Part of a small language model's weights: vocabulary 2382.
Each number is 500 + 50 x the weight over its row's rms, rounded and kept within 0 to 999. Layers, rows and columns count from 0. Numbers have three digits each. The size before them is the row's rms in percent of the matrix's.

# q: layer 9 attention query, 384x384, rms 0.0796, rows 0-63, columns 64-127
# k: layer 9 attention key, 384x384, rms 0.08, rows 0-63, columns 64-127
# v: layer 9 attention value, 384x384, rms 0.0889, rows 0-35, columns 64-127
# o: layer 9 attention output (transposed), 384x384, rms 0.0811, rows 0-35, columns 64-127
q0 089:481448511530419551505502474516550473495492515449476475511416576499507494477484469465495450561450434447513512553584502463572404473588589460482591578446588502434450452541473450474575499533494520
k0 092:536436454415555408473547533401549497495485493570540595532535448553488536493532467511524481493531472460459476533486468570479525594452516447454391382451574484543549525451553552471379457504441483
q1 092:557543489529491463514520491530458527494416548512524467555521465473403470504533413555547628539454488399534535518516596431471544522593439420472541434471550573441480406616498449420497525545440451
k1 091:545480548528454584520499510516551511466492531525522528478511564540511483477458530496463481492501478534477472503552467474520530484515540413513486557408469418567504505456475507583449505543462507
q2 098:446491537568574459484535524501496407507537456542528466460541519410532507449507558496495446503604545558440453510500502563503458395430549549437412463514564473498508592467456585514534481512546608
k2 093:508501532431566451607471571527497433515423532516417501503514442492572543528448396522568424473473546404523502439516544596461517558427447472486527467483569503441529484612598466439475425466578472
q3 100:503482516462491490485394489524511475528505497508513600544488455564515486505480420558522562552336445481554575487480512422509520533605469419546540435462461543513490446574551441432519557460438433
k3 091:429518463534450533507573442496560510461536563428527493498512590573486506478522555471445552535526453595516438556543468492570510494521550473544485539446457509497473470428473581507469498526469520
q4 102:483535441476511451528476558489443425550462461502478564553450543549474530509436447591585554537438569421499531421468475527510500493551482491466494403398540516417580521494477525465542508545545471
k4 100:542487543578483483421538524500546594477485511500519512519541563524478421496506547487499471478504462474510488501550424457517517585490477461511466563413448388578451532640433566545479490524476466
q5 097:565499594588479460526554517467409496477578394505468523488445530505552567507503546451472499483539591452525499527462475521562465493505533584498426513480572432504502513483407593526519538506513552
k5 082:570494488575526453558395558477484532519442476512470485448484460473422402419415486541516471405543462462510506423507479481542518532476420548480595535504550494518529534533519480397524461465531436
q6 098:433522416449423450428385445493656587509517538518485487527517429505462468465625453483467518516455491518510465415521493438441582545521531443592444508539363485586557480513544514531543478490403478
k6 089:345490569562405475407497490480513437505476523543505424479492531596580573503537488459477531515482528574565437479470479493530506427570481467648495441466438518486437504503516488576460490557467483
q7 101:551580431451528390568521529433450496465516423483602521440532533563539566530449480467467382497498507390521523552546457569564496552455481523515449548458567435427430529458462562507476571523603526
k7 087:581476525461560464553410473449469524494459467431466515447455424529436409421531556519548418389492564475426536433490531493493575464481503515406529580460516493520491564561479459474449545548554560
q8 113:539531507533418541476552532427459441546511554479475396470555559483588510507592509422528358497563571543492373582513503536481489514361446508466450589482573483471466486510480526513535499515520572
k8 122:490498403505447570506508543600461479468619566523578475488407435458497559524591458478468503583548468545484509567530547440585433486528434398522447464547570524582445513523514535481546503540589474
q9 104:521571518515496479477477449426473412497547498445572442490530526567519510485463602504485480504470404583445515497526525474521526366509561529502503521558509534492515482541491520468437423446490422
k9 101:522414422482525508455488564517492363458511511578463468494408531321527550459526458426521488509472508501406489496531517572533421511576487559544442444552493569536492543505519438424505509481483482
q10 120:570477517510467447545579439579486531517490514406595482486443516470559497476501466468485429550517459427503568541511466483430521514549517426502429456423467588403635467585526497553528529488573476
k10 127:497492425512524427546596490539449555491498516569535541467506491352465587524558449598516489447517517523403464586531437558506475562462567530544467555468475525570557520528465513441527403465450491
q11 128:595449554528577467488519562524517477566589461469456445490420429477520498438540521537464478537472559440526497575509428562490394563539413538583497492579546480506457544498437538510425634431473539
k11 126:573453533626536485540583532584572482481532496519557409385505540555458513476591430566474438497497557548529445547527445528521381470463403493465487505520560364451539396378508509533480467564490451
q12 137:552443488467514502464508367479524417481517433467492502496459498529394432538412431544427519546556505454506544515525505476570411535399427499629507502491459557475452531487471437588487473559525435
k12 133:546346522464478586505502445474535566425532537586511538494567512410522537524353447482564493475599580453552558459571499474516466538526451424534518488496500502538529433527552439514381453425513560
q13 133:460514472554460571532534559426495534427502469530424580523593510550506461488531487437587549591519432458508493609481439511453410488436458499469491497574450416474526520521500504505443460482529645
k13 140:558507450538462443534567551515535496573491494576512488615509452416503516523442477535580572523494580515437571656473413507542411558471510578548517452529563438519510500502434577448453471501488517
q14 134:535558561498493454476523474517503540435439506484500475494562427511586478578480418487563567478576427510619476514493505501466451486484523506385566519415558392535459398509560427484512500399507486
k14 129:611531501464495550517492526538522491465553451500441503539472440456578344546547522543521507523458480471533503448515480419481428454514558564526486454425525514426442384589510490433460546458513530
q15 132:602622417501522484484478631535490542494529447591585478567464541549472462517561420470544496463449520464503510469540531502504510544563534453428421501482556500481485511487634481412518448504477604
k15 126:410511460491555466477463568483577574436536505512519523442505521520490518612498559543523475547521433480467463445541563544473525501467479443543467369453459482517578498578566435539473413456463512
q16 103:530555442524501422478412488498472517515459477459489514470531475486463452465508430561497655548396541454529516496447562491459491577540388467501513413490530547470508484549525524474445480516493507
k16 085:476445464508473498561541448488530614482573528426517526506424529534470441492459605496523437521467395535491488511576429495571553424512623497565472551488431451462496486459401511626538625538513485
q17 086:496461439503497446530452529474468451517529495555520451465519388498516505483493549471532506478509461584449467510494492523526463475474553588581514586516517503491465545471538477508462421455560487
k17 080:486527522544464513592504478553561460400495537498504517414446501531470525585500481457490526560459376502602548571522533562480508428555529513475515540525471537456383420524486513500462633518487574
q18 083:436459479531484568555547526533456570476525504499487488547485552486445501546458486549523455480548540531593555506418466532492566428543529470432521419499495431450514456512438470460545513505464537
k18 085:601458472527525530492485490444549529514482491527468533517517522483541479472438507581532481488592492404467489560559441485529442577456576516505461465470527537492586584490531583444391473530524500
q19 079:497451524471493454535558422484532496498582466423484489488470476506565489509384500417547535526450450509485400454483531388511506636544550467556486577515579430446491543523486499546485473517515490
k19 088:442541499462532486532445523479471430409509440512533454505464445561541493514449550439466462455461511500509499537580526521479482469552450493500545571514497563493520467502441497501543557505501531
q20 093:507596509515426526461450612433422521557510436552482460506424579528524495451479532487482497518613539470456530511417550496427485517509504496348427429359487473488480487409489546462519490500475547
k20 086:532515562501486499529530496475423497576550487458457516485506524464397427448535557536528527481458395520458518551483475571488457542473528476460495483520571507586536462567411608480496460455453516
q21 086:470510453618480596547643502522412494492477528603469481536489513494501527486521408484452510575515547559561439448518527463369583436540545434393545407477451454517527537505564551453540495520473509
k21 104:500470526470484504460592398551449441519573552494483527511568502447470505532435580384389539614482429513546488548530461442563485510509504429539437495506518513524521491494523519539431574486490501
q22 094:514453494472519441499485484422554474508597404469520482468512588436438512431421545453544498453493568538522468534503480548618475562554534553652484504538556515466534481495495534526491556541597474
k22 110:478437626499503492553421505417484461411447525539390501524444410462460448472400494503468422392509492466524526479538540526398594518483450477442508445501487499635519521523613473509473509563560515
q23 097:598529422553578535497569485555532487536480584489464491476544494463423488558477405523473501509498412422536559483478504494442608457562460516520517461482469498495468602498522587525453472504535571
k23 121:505459485548434549376440441600535501482495539534556475475503441538560581498477490482533553569536545597503512513527452396526477499543557493514503546507454516539393518506508514568486497513469480
q24 108:450466465521505593503557472575626535540484534565448530516496437456478476498447526539473567472573501450521524429480456482449551325477535524471487469588512534469451504494474516422401427439463497
k24 103:478477435610531449496522513524521447436475530581515481511495539464524610410537495476543522542551527605486406420482514484559375469488473517548436522515436437508489491514443528515460469512547572
q25 103:471512549490449487529470525477426453432457430506419512542467538531538480537458478523495482543502538409437570530536487542404582454484435478469455557508397448568512529594475517459545416463502497
k25 118:563416513391525445503519570449482470526467429513444546385528522565558407584498503474489481405470593495498485532488469599456485519509453484521514423436498524453583620482482497440467461483459501
q26 131:458468497551469408541419574506519432352538526550585447538467572404536470564541479532531496500456511475422424416547564468534482473492468495615518507500494556559415507503520429521381581535573558
k26 129:511542457509518478508518504438349601517443423470567445537425525428445619514511400533606598566530590450502486519594527476520580543556497492512473548483482554440592506483490463509513460463491431
q27 132:563446412485470465416523495398528531513469549432537518456530402579577537501466468516513578516481490522466519500521515583480542568511556505535435466536518511418403488514462457490532501556492520
k27 128:499437527485477457441485502464479504471469513549557493505405461460502599593439532435533482438490490510500447538477517614527467523489429501489458418417501531543550561559506440452484460438485396
q28 139:461423473427425481579522585522472482455478481520482481544507414504488454619515488460555618532458483544497494429477375559462445486400475505462591482485503502504436538564526570448494412463618456
k28 142:439539436477495563521508533499466502557499565468491455527476433571477472440548456459441487434520536484569450450371442563475603532466540368456458488573544510459500451416497519412466491542504523
q29 141:545552481513471600453538504433445401450478512505475469496441550436421536621458500560446424604637508516525512564500578505508495457475469469558491560490505524594442468471462507498482643545534491
k29 134:514479483556536610471676528644474414459459505452520495624521513383519631484473565444535553592545564525542353472418503592446427605573457578533495465477602484567452470459401538527550514447505542
q30 131:531469497600566513500510502427503451453474532524506484504513439441405498487497522532434447448449388548527593478514491460391539520468473473482531495588511497499564464488492402499466433448516441
k30 133:511496550487516512456440453480427520535409463518518532497566439488535567465422518465333476420489413504391496475477538557519529525466629501442543629539457430476484467498548532429401498443507511
q31 132:491555560533447553412463406507488508461532520519603541591499582586529523548476569487463488529418487461436522583555498493623512435393568571552434498524524393515481506485491540423539439575547534
k31 128:492517608523504552476512478526499563541519538540518535502535535461560444478480532513547483532483484566468461524474475484547487519509511459574479355481418437478493484449489470517466448473565537
v0 103:586521422480548471517479528541517543548539416455465516528471475383518467427460538476501460459541473473418422443550485513466469445557470571441485370479597473455542495581552473533650478466486491
o0 096:546568455526534575499533484497468552459628484498516521583500490508466532522601466438414516452415468535456543499464481446572534507506550439515495522521481562446458466574454521498464403603447532
v1 100:548477537479496511386533467490514477554460548521537584495490532501487509491623524539501424482475473529416531475541493448571439481460453470378561437516487512463487492523461424530527590555428442
o1 097:493490438437608514516541504545449487472483526449499518433546466527528595501459491553441484488479550537597522435408515551428418496507513494490509474498441446512519557487430522485562446501494543
v2 103:595471451560508589488542598448549488459509430472353521501525505565476525420511394459490390447434449506500416470500531472484493492566501547487524490527494531458506526480486529482527523459514583
o2 098:467527427517483460506483517487440537539491417513532397530549494484593431557487577462509419527507441505561553399471488526543483542555588527440485476488515518534488452470505614512530436493471443
v3 105:613457544475525510470553551461446482465496497508501498507577502617497479557579608507569456560497505467496521494530594466509494571465505562476594595606462391400525409452528507552452538466560501
o3 099:449502484454520487457552465559530549467477513503540439635451426530581518433471536523476549471481486487448496445463557469625340562597580439566530490487484460495544526413515596466572535523506444
v4 106:458455516574495537460414468518550425640511578505445435471453466466403508514464487544447461459460526517480475503533514570595560419536516497459663564521482433532520512507458521465513550491467399
o4 097:532454526439464532510499487601556533453551525489493570513523534524447423506533450448577432527479616542478533491490535451467491517551500479504568479427524523455556580422565564515497559506450601
v5 100:587418519500524554577442465419537495607469480503591515469490564551449491461590464507415518467467430527515552476501608476516573533568537578539405506461528439429547524500475609539556590496520533
o5 101:513575518473513506557463474542460562514421505518455538366572446459518430512533538446490498509471444473568527448518482516504503505496523481451462472587555520508452426518480520568471524533647478
v6 100:500510523585518451526529458509512501693463506447564550527513539488495459499357547486474506546553489476515433519503487505470459429449519531432479559569549444520497485532494547543483535618506547
o6 093:514448497471477519446396485528433499485450517536540533471476490611474497498606529455516482502499440560463552442552544474560407494481615501549509427459512555504495499560585520445406538551434465
v7 106:487487514536553430511480501522492453534508467537399486516421436601450389509547523451556493461510532543439440577528529436522561523512566449480564590499467583464422529562478517466518525494479599
o7 095:517545516545520585529544473491499505504559418526471422516547527497483446481496571482504479516580524426597556459375459492504478423547498416569468501491548586429502497550492501460472509477513459
v8 104:540563473510437433590456491452530505482483534499451528478507435629524478513538540471528566538438480520478486417530495492519546522519437548474441423562551527485577511477493509552456526480393531
o8 096:464517426478535555525493462486529569489401511516538495452499508502556449469450527412508588478511473425453504446440515504528487496451531493466444503487406504421494508554479477439453470531594492
v9 098:424489486429445540479522471646501516490438503485532503446537472500513526545508508531553601521515483514494528498422512521440468485512411543478462522449626534483510554597521526527423560523471365
o9 094:550449549513468435542442511438465532489538508496552579443565585445545448517475506530444471469618545544492593537542495546503590558529576488545546476513517521442544597509503467557584499500493465
v10 094:552464501609511435371458505537569536513526528511493390461450524538446612602468484546431551459515440504397522447474458589480450525603444460570462581525528375446429534506424573586440510486510445
o10 092:565541456606512458589525561476597504401532497457482597529515477435525503536423572516477560458531499546395501510486469442567469483511502446385523477422536529545562550578510525555510454562509533
v11 103:494502584407543511524489542527517407585454408586451455489545489455456512506536611433525528513551441574470461473503502575513513539440555484528507572482538500559640450450576547465415492470508525
o11 098:461520437471572405487526559558542454503441490501475551555583516546436412474565586482449447488437504439462494416480538499476452505505345511537566540463517569488583490511507494535489476499492448
v12 102:473532592486577601451580527546610471526519580439613513498560500564431396504535538512512506411555541548469540522488497494435525512495548542491504477527419543433534504503542522561481515489480425
o12 095:488539534539540572557452465460479591469350442497450472523464485455448591418394505519447488506540561467483578464368480496419508489485440478479497455469496571463587554443464548500522437445452568
v13 104:646553516515585507406431551505538539453502547416467542505481449531501517594491519539536407520547496421519492445582486445507495489459546412480524527521493388491467563530619442526576434482451499
o13 098:494464494545525537560602601551489484498522462571514564442480504487473413476520475506510572532518570450473474485482521535494567443414546533508525454431500476494526503525413439452461449449451500
v14 102:443531562397626522457535410497454509510518538551512393532487450515434534461543451515528520600469598506480531530477466597498543473400525453536501612547422465511495515479453536465515404485460516
o14 101:546491441561447412547446505464502475513529507526529565578490564593575516414493508543468565506469583494479460469559573432513510452458519471489475576493530513536556458518548488473489493526531500
v15 105:555498392496490556462455538522455521459570503564515462486541493484474525439586515550548519568581548514378494481445589550513468536504426458530465455514469417401525583478566507471648592461509472
o15 102:432537526524513460504533454490497498469542502512504530494432481473521510586541475527517534496483581552483523491471413502511466475470481489467483559483444439500539541479511446442458508504468523
v16 097:450427507567494591474540496485427514516480512408549536522560519495476501552633554623516548559472572457457552538421529366507485547585391563495536574538457523563454448460530503600474481565546431
o16 097:530541447507495428555494554539545639408539511395438612625500595542492520359433455445525515517570575476531562521499481625500456564521499506559495531463568512469544461494580563468572446523585535
v17 102:519532482481473497543586505532464396481448489412476411479498446477405525500538610502470465429487506500526486411515536502451485443497482530524593546523500534442594516455527550581553460435494520
o17 094:524538505452526548517487496520454493513469469499535518503530472504541481485502445462523474460529565404553466478536480472421415523550557503565549394471549558567464494451537512457479493497517521
v18 101:504426534451484553540500529432521458457404485438513484509358510450491461507531552532527546520490503484407498420488493541548465539388471461498601460460506438462390506518451530509530423414469473
o18 100:484584534580483603496483497487456459408510422457441484599523506578525510514495526529556465533437553576460404525473512516470436559482486522546473531526570495451524471510535553408490432427492548
v19 106:433421491419558508492442421493586493470448576447533407627579441560558464498518554494543454421492500577481436505540503542509472545477438485470510476473514518462492556523488582484505535521450489
o19 099:517599565541530426525447497531536537569557530514521556556511595474475392486517554527518481529487440472564530456461548409489502448447522449451538491473437462530438531487448451436482493617407444
v20 099:575376490466548486482516626504502504550532472475478483434555447432511574568438453423457594440494447522545393457501436466519488513446458504525493391509441514419485511566543498509565527526480509
o20 098:462507496585397569543480516456598562586510506490461533540410469485424514528545486511451603561449448508549615480492524550427538477486564484552586636511496544508543432423519560504499562483469498
v21 107:448544419548568441512466555586456509467518368471381533504658480547522585439483504485478514420470472546517493484504582467462446540632514527420496430526470518615510503502586512469597506486432479
o21 100:543407484499534499489526436478544471482522513450503494563438523446516538469438398487504495495560580515446635412588597506447520540490434491550535467585424555465436401547525422470464463457479508
v22 106:473488469494443537476445479559523500452576550550581505537546525447466473519446433488380467457566459472578564488558494370666503454525517467497537494554498608405567329445439509509561469469486501
o22 097:343423458518514541475372501605463530498471411456493428479440507502452450499517458509483507433484536463500448503491416457515490527538505512408509498514471506525548507568527472459477479452548493
v23 099:525540528534574536456526492498570567515503524482597399510465484481456463627355433537444462445495567435503537425564561516505441508606543467504562487469504484566519409511563553482590493475531490
o23 097:482480473560472516504451531539453431505511559502501530485496441471418439530542497578535528500487517551479464484501558503491480431522564468406496526497513507521442514505544400564473409515555461
v24 099:556348455369589604504554585547434494502426508552378460541383481494515511495595496601504468479574455567508460552543517466594489500576453480510502499444501432522468403497495501458498449487564543
o24 098:387518546504449501446343437439461388568564525467443490470487511476541493530522484463452555507465515520541527534626446390564497569538487545496542623471523508553456435541557402530508537435534450
v25 100:522474516585483501547553477459457561545502499506487583483447572487485483477594496516573610609487434466505473619498460542477546499474422621525470543514532545562496557566498565492502562458555445
o25 097:540581555500529458508596473471428449514506406429487524530463475544581468522497498549616507477463494499441500405510540475553599464490507530489507479438509434413514628525475447502481461381579570
v26 111:502542521586549495508496514480441533482515487440534520473486487535436427420470485470488556534487512482504415387641518521524426432512517451475488545456612537503533530493542536508459398511412481
o26 104:492575452499508522558465490503451587562573551518480449464464430495487469555470552492553489441556494498523597473538573547481514555460465402608492473501495481437526409508494451467508563529551537
v27 107:416445526427460469504481494499576530423485598453507542518562454465493309462517462504504491529480443421555458492417554541518538496570560540544484472496419503571544518524543466531494583467453542
o27 099:558545489481530550478465438514535500577464534495487508477510534536425554514453566481547472578492492489552496483528452447581480547561468562516562490533471535435555471493491514482495516509441503
v28 105:495512479503522495504519480353534436474455542448548534460493460434505457489539479508487470450524457439494559503547543499511466429489498596540430461508454424466417515448499432540545472464456346
o28 098:478565478385505448521404560499477531498640512445518456458552459511551612470530455436469460491516439489508509557518596533448584543474507546515590582478558509547541516474493536462464451558426544
v29 097:499550560479500511427556452375523501548485538479550472515516552498416514502468498421493597536450463559475498531551426433498525441537444475545465528561511549492591433473538609446485490486505494
o29 093:522493486531531511559502444522443437470557431466463496530579455519496488474471481551453568499575470419482555362527485549546457503522423448518398494452486515498432411590479448519491549538439485
v30 098:509520494610472385477488496547480500526589511618467533396496493501474580482467534546473548476519559470523563583545450427456477502490592557544512459456430504383446538512440510566536567538566485
o30 097:487469483586497553495463468561473484335502438507495500522446567493552476461414506561463462550468511523447422544520594489496429525475554556460583542483503475445552549534488433537567570487522581
v31 101:478470484369531505417444424512553522434561446487490552571584466451398437570477453574375492548456428427461474500510386509495504489495507580416488482478514495509429493464503441447422500447509489
o31 095:496564530528480607484418499487472572489533485496512440471501439497505481452611507507463519479502500577497631467516455530475518592521471488568530612460521478550494483550532608448462490513466477
q32 093:491466524500540579505435497499479626600492450497459575542601599434480524485542558507509505467533483522481416506584555521453539544381497448562510426497580463543590583499496501431531573505500474
k32 086:530570447489544449457523507583507451487545515515551493486471450517471430546521553419484417533510535463618570488518468441520446533568490506502522503428488438537388516495459519445409482459445531
q33 100:461535554463463448457464615480558484580477523459506522435484475463522490505536470520478499530555461526527491471538503578456526443484592514588463480530538531545566481571561491454530593451478604
k33 096:480558593498506436519526531511477520378539574494507525427516512411576511505464511425516454513504640451456429555557535482587386496521639536419523547509529500322460589499416453483466420442497485
q34 086:525566436473477471403541541507509454546542467535498494509619523575544496454476506550444563491532489485479521495461500473555561520445512427507472483481511473421488466579573559453496450565476470
k34 089:379463519490463576597490528544385579498531561434524551455462504479446513512575572496575496510507579457499460564490526510487493468503520480502560464506480506418476394472509501529534498579528512
q35 095:458520532494548468478483523515576431442496518553568474425512624466480504595542520529576615537435496514458414565481474498393437483531586518565509592519537523526637389466498491521498564537504448
k35 094:479471461495575457482482532556480588449438345534421509494553472490438479454588482590394498589606508563543422519458557469464437488469533557461468553447521501507571528496470466493497521524419543
q36 103:527543495466525512485519564490547475427487427572517580387510501516396540510519533496556584486437586553531412532550466521423521465509557590506508517479527549499586475481547452503505451566473394
k36 083:450529457430590397505514610405491542545459458627556519508510515457518470544541498598525495516552544576566576473454528508467574494510449510529557545473512529496558522624480452502521467568474517
q37 092:504493502476521449492460527485493499520528541517612484444476553489529579506438499531566520537440505482526476574548565591455431447543534567593475521574500397581538364497486480533533568491538565
k37 065:512453565551501484472516528513528493488478523586410564392527529476522598518489437470432556551570519489542474484496572426452554469495430483431432553500511573490538631513475509511528462511393487
q38 082:466494352611493550495543480573434517506533525571418590488498435499499458488468563488466487485474438504541479439527470418533460494475594514472485560568512407461558486521592550416460489497580538
k38 122:414506513487548489549591476498555505468503394509443470439533512506543443478642483596533589496561495534467491521383508442475523482406549474529519501508486501423571492531558535428459405528480523
q39 107:527530602537600496573523561448563516539459537508508592571441526474426543496534529583474451511435506445514549456460473442441550511486472429503593465461571563455496532493522466529419490602558595
k39 088:535466444555530439531525505501442614518452480407491444559545496593526544499498491433495556543466408482547437451426588529512532535460546425571491496545550495550481448392555476499445513511548415
q40 092:464460330570446528464483484510519500446545534479496517486497438489510554525452491537502521501425456550538470520483465500474492498519619450465451606570446501563637479499555522465512370478575459
k40 073:545527479509515475480462539510563481467510487532494523438481560425453527467568458574481473515573539560563540540467490547518476490503507528423436495417452549491558506573460530515570554498457572
q41 110:438438499521583525472455496505494376518554584514527482595511454435527663487493546496592425486467494520514500492469424500538480410401502545525518585430538494381551445421597468577560490515557614
k41 127:468501438556478399476594488555576468511473475541520465429408418527493415470579443525630480551466498443462533500415517529498498538496532416494550484434430537549501500530560498484529519597460484
q42 106:502518522440419536548484511569525485494506475474494510442434522528500393497454422505387493517534530464529405488537520533496431512540513449546470538491581460525448570456432446488524559440424424
k42 103:507401581490493483549531451395458482503460540610525478540477470425567555520560514536502507489431533471439447540563390492489485504543531562681500485552517608523522476513505460593486504498488563
q43 106:616521558568543563527509515476469459481465497467502503450504600595488490584477443449459584554490544530540510419531539432499492519541578430543561521534566503555483543495498507519529539560611411
k43 101:561494533476394514515456507423569555560596506467435525475432524460619515554528413587460459450575531400609403548503607460479479484461524568556496475455500478468573468449459512474581382539415522
q44 111:500423449472531493516515444485537563503557529479455447547458563470587528512520510454561448582515526523577557493435557461537493477520418493498563437448460625500515525555515510491570550518506596
k44 119:460489427483455509539499508539448494500491428449563492496449423474577494470475561520520504486430513500521508374530500503522495502465555542443450437519387528455494607555575499550510495557518409
q45 105:453528558416479525523482503547514488543513463419582522441533535522497478574507358541553501508507469512586461489520532554500510532505494442460538630432438516535468507623473563497558506558371454
k45 108:486484529557511520530450600565432444454566573591535412421517470436545520574552519445507553466505420451486487522544506451504469448517422549472444503469539589527439520539502439564396477454436459
q46 109:470498406463418570507499506570536534514519451494476507446458431481421447566488479514510478506550576466514491414501439465513527508488522445426449490472541437546498575527496491481504535518453553
k46 116:535461470531562407503465513457466551435435540523478513506442544451453526458465499534605532433598517484473503498400475561461499473554525580452436476470448505407473344479576481568386423446474546
q47 111:471441494546554482519534391533544535497531537490400490521498470527570450533415460457497568520591473477493504452604474497490508479562485408485494439481501438490548498540487542459460514462493505
k47 117:473460499492459487574492424552523433509517503521443489400454466466529482497573419521452544600396511530492450569534502420493480442470472446499477558496477559430519551424500524473525488449541496
q48 085:588491467582464535562464490583487495452495592528477482431595495495472471539505557527472511453589485525486581559514545514482536596581449475530548466568480523495506543519524442559568487528471471
k48 097:466541446416482504474589508548560449577539552565571542506500445460415472534496406447540505544483499549524526457516451502512494481416487394523491462439504522400476574579585525440442494473563522
q49 097:422431503527463575573550477537576476518432510611465512473570565554510516519566516456498527443504524454405387499410464559435471481429546534559499519547493509456494465485451453493504482482509469
k49 092:471499534548612432490517428572444518534450473463424495476559429495515498628394374462482513538514517538474502518563487583464481354504526436533514456495546468591464566590471522517524526493577416
q50 090:467457527480551426484402525394631455494434544377519463436510555449462506471492513507513530503460454576465467551498487519401538519500563452525497453547495523592550487474544452507531497491491510
k50 097:394472408443506484477576484511564568582453513587502528459497492491498480452493535522473538443519485529584506525457524483474483442474553423468489551413466434387442425459519520415461523520536469
q51 091:492515522403522473531417517545495419577508568494490497507424509510561504510500545439511511538493552540455581498429528518460545512508511460552548527452499524459484565448493498493446520542512503
k51 089:552471460368508412470537581494461485479550529533526524489474519560512531463419523496477548509509483441524453461568480492498536542507339538411484522537470498500533508548510459533612486534400544
q52 084:570511539434485531472439475465551424556501608572498471564398557550540461550479418530535462508493502490426523464403506396451583484539428425463544480429409596453392596413461513564496463538474486
k52 104:550503512519498593480477495361445482512492590420525502571466472531506545469465532509532420482467486414498512468523533525531594540548477522518522441523481410575470500493504482591547502419467453
q53 091:506534539417502525486436531474519481574577534573572545548486539449514466397453455521587446525557519524448535453452583426527561526365450539456473412380461522419469520442501503500485483459483536
k53 118:555605464520480520511515468480433410533473622463549523609476444516453562522489567421578481451401468485500463544518492520578544522589489432587502463483519448578450508479474501578541531514549465
q54 096:465470442576517467539510529477517470465390473484492536399536464444460587553542514548552524524428563522548418584530530584511479490457530510561449553541473448576614419481561465479582532554496389
k54 063:454527553482464492425505477530639524463547440584444584351481560436536556515573433566476487585498612510583538484481487487443514488474466500411432516469478520430467578619531514458542451489370564
q55 085:463566448497495548567510523484446467449524504542563519452518495549481543568512538471505515506458472468542384500493398457486484482456569475491607466577509506475539466496558562576509493498556477
k55 096:391455423594428446597485511509600554535531489510447492415416547459477450512562438571558467467619516462531429540417532504414512437392537475434445471464481567454518411461599538508424471522444553
q56 084:512452515497433404503545543529524544515438450416428484467487516476525438458531490568570479470485597489431514554573527540511508515521461583473453512332447478533492482510465517429506507496431451
k56 092:593459569471571484471466538496405466545477563506511553611539420559509525528391538412504503481368471484473504482538471460561515524530472517602512505478526432582444540499481427494412522478531496
q57 092:568488462569557559546521486539547481567576581594510454517554487496518497484426505491525562534569448549487581506463538515511444467439546461485541502608518517489561497504493560452397465496610552
k57 079:497579429461459490555490502524560508436543453488452538453468590423499566504592476594496502574486542531579461550432500504456506523499499514389459498455449560490553514509479555525568542510488511
q58 110:466506528565580436426556551475458625510500445598492526562591461392459548461456542491594412461462450544419483468457445471545457465469463615535528519543495372548457497541532515526550522454428542
k58 120:485531528570545492513555454552495433505463441554495537450566568542420481527481537513552502502451477490507665538525496497445522536482422449454456534415526470641514557606537507469452457520546571
q59 100:462501459497492474558549501565507598619450489445498593476536494459524591445494448566512390448454437500547475476489515515579470479457498585542497583490540438466536481489537550522518443472520487
k59 106:517472521522520467423489516499444491476526563495615516467537432543492531406448588541450555529452497467476462458472469521528604504571449501518555460498533491531526562472512473543538507500545487
q60 111:491519408446495550520513524656540625536485523477427604465454516524520382494511534538449505500494551505532546448576516484529558470530570430484552533443538385480535466507551485383428437446495565
k60 106:408480595507564420487507503454459506536430481486547469487473441532585527446565534498575535522454522456459441462494500490485668529480589578470533454574455543499411442426530484483531423456460508
q61 110:467495441494521534480467507475445517476509499387573519521508449450510572529492452514523476415546482459530464417475512532574374504454402523525486581544518492539524463505529444549594500529531520
k61 115:517499453484474460479442464573456431507487620438579445496521558434444470548550395388449482493557501488469557563508519509471464498529417504452511462431456461461475444532466478535484449480544547
q62 098:647465492474523499524496541518507591544483575472481443579466467531510496486475483337444522484494464445462501435493507447509439460440398490545436576498539456484502485511473526512442503526503504
k62 096:493465487504445525515541477474504460479554481454585499494618522457568537471455468490547504503519486497443553618469501535528428546564403428469552487554523535486503518405424593466638541593543601
q63 111:554556529537557478487550547525416465503546514545599424500564449472522467444438521411589488496504558562421544445483485528529498503517504516514540446498435569475472515476498539535562532490555560
k63 111:479548590474585506524452510514472450413558626558514503466472520458563435541497503484470406479455550530502491564564462496545523514466453540489516473540455470561513497598495483514614496439475507
v32 108:553497552432512505485580533514481467483512539462577480435483510555540456502552510543499544500474546571453428536500509553518598457484498402479528526537504497575550499483491399458456523434470442
o32 099:510481471446504489393498434505478548496460482443577421504533370466505531485535473544512437493534467481476492558601486631477415549565537487523559519507508503551506600519442450473499440563446448
v33 114:382544409511525417536488530475508559584438495559475509436481444469483494540421431469564468499540577541461521479480461494508513495509523434435549492441465510570449512479519496604483449519481544
o33 102:442587506491452537451476548461491504358425552514608500500515388522375569510551406537501463532448415531453538613491512531456489546481487560511480478541583509522478602529477565516565537548427551
v34 096:503591582485397445460534536494502593531526513450536492411528534545503549502557467495512508586487474415555586530427495408505536448446551504500540476529549469532471515519492529436569431544522495
o34 094:546492431530493540470553493369574496540540496479432461508458573531456441457526477455462565441498499628477511513529510552444440493563558521466453391550482420578466501528511464535468485567531483
v35 094:421492545404479507459564517506518563579529394461487469536523547630533535513503530496471471407561498583497514425530584509482500417457447467452424550520493471434547478445588547512412528473485402
o35 095:518494494464422484535491514428432493478493484463477522505548602543520458496454559566621467567465535460528524460524513493432510503523415558588464642527525490372426447542473531564532440565438523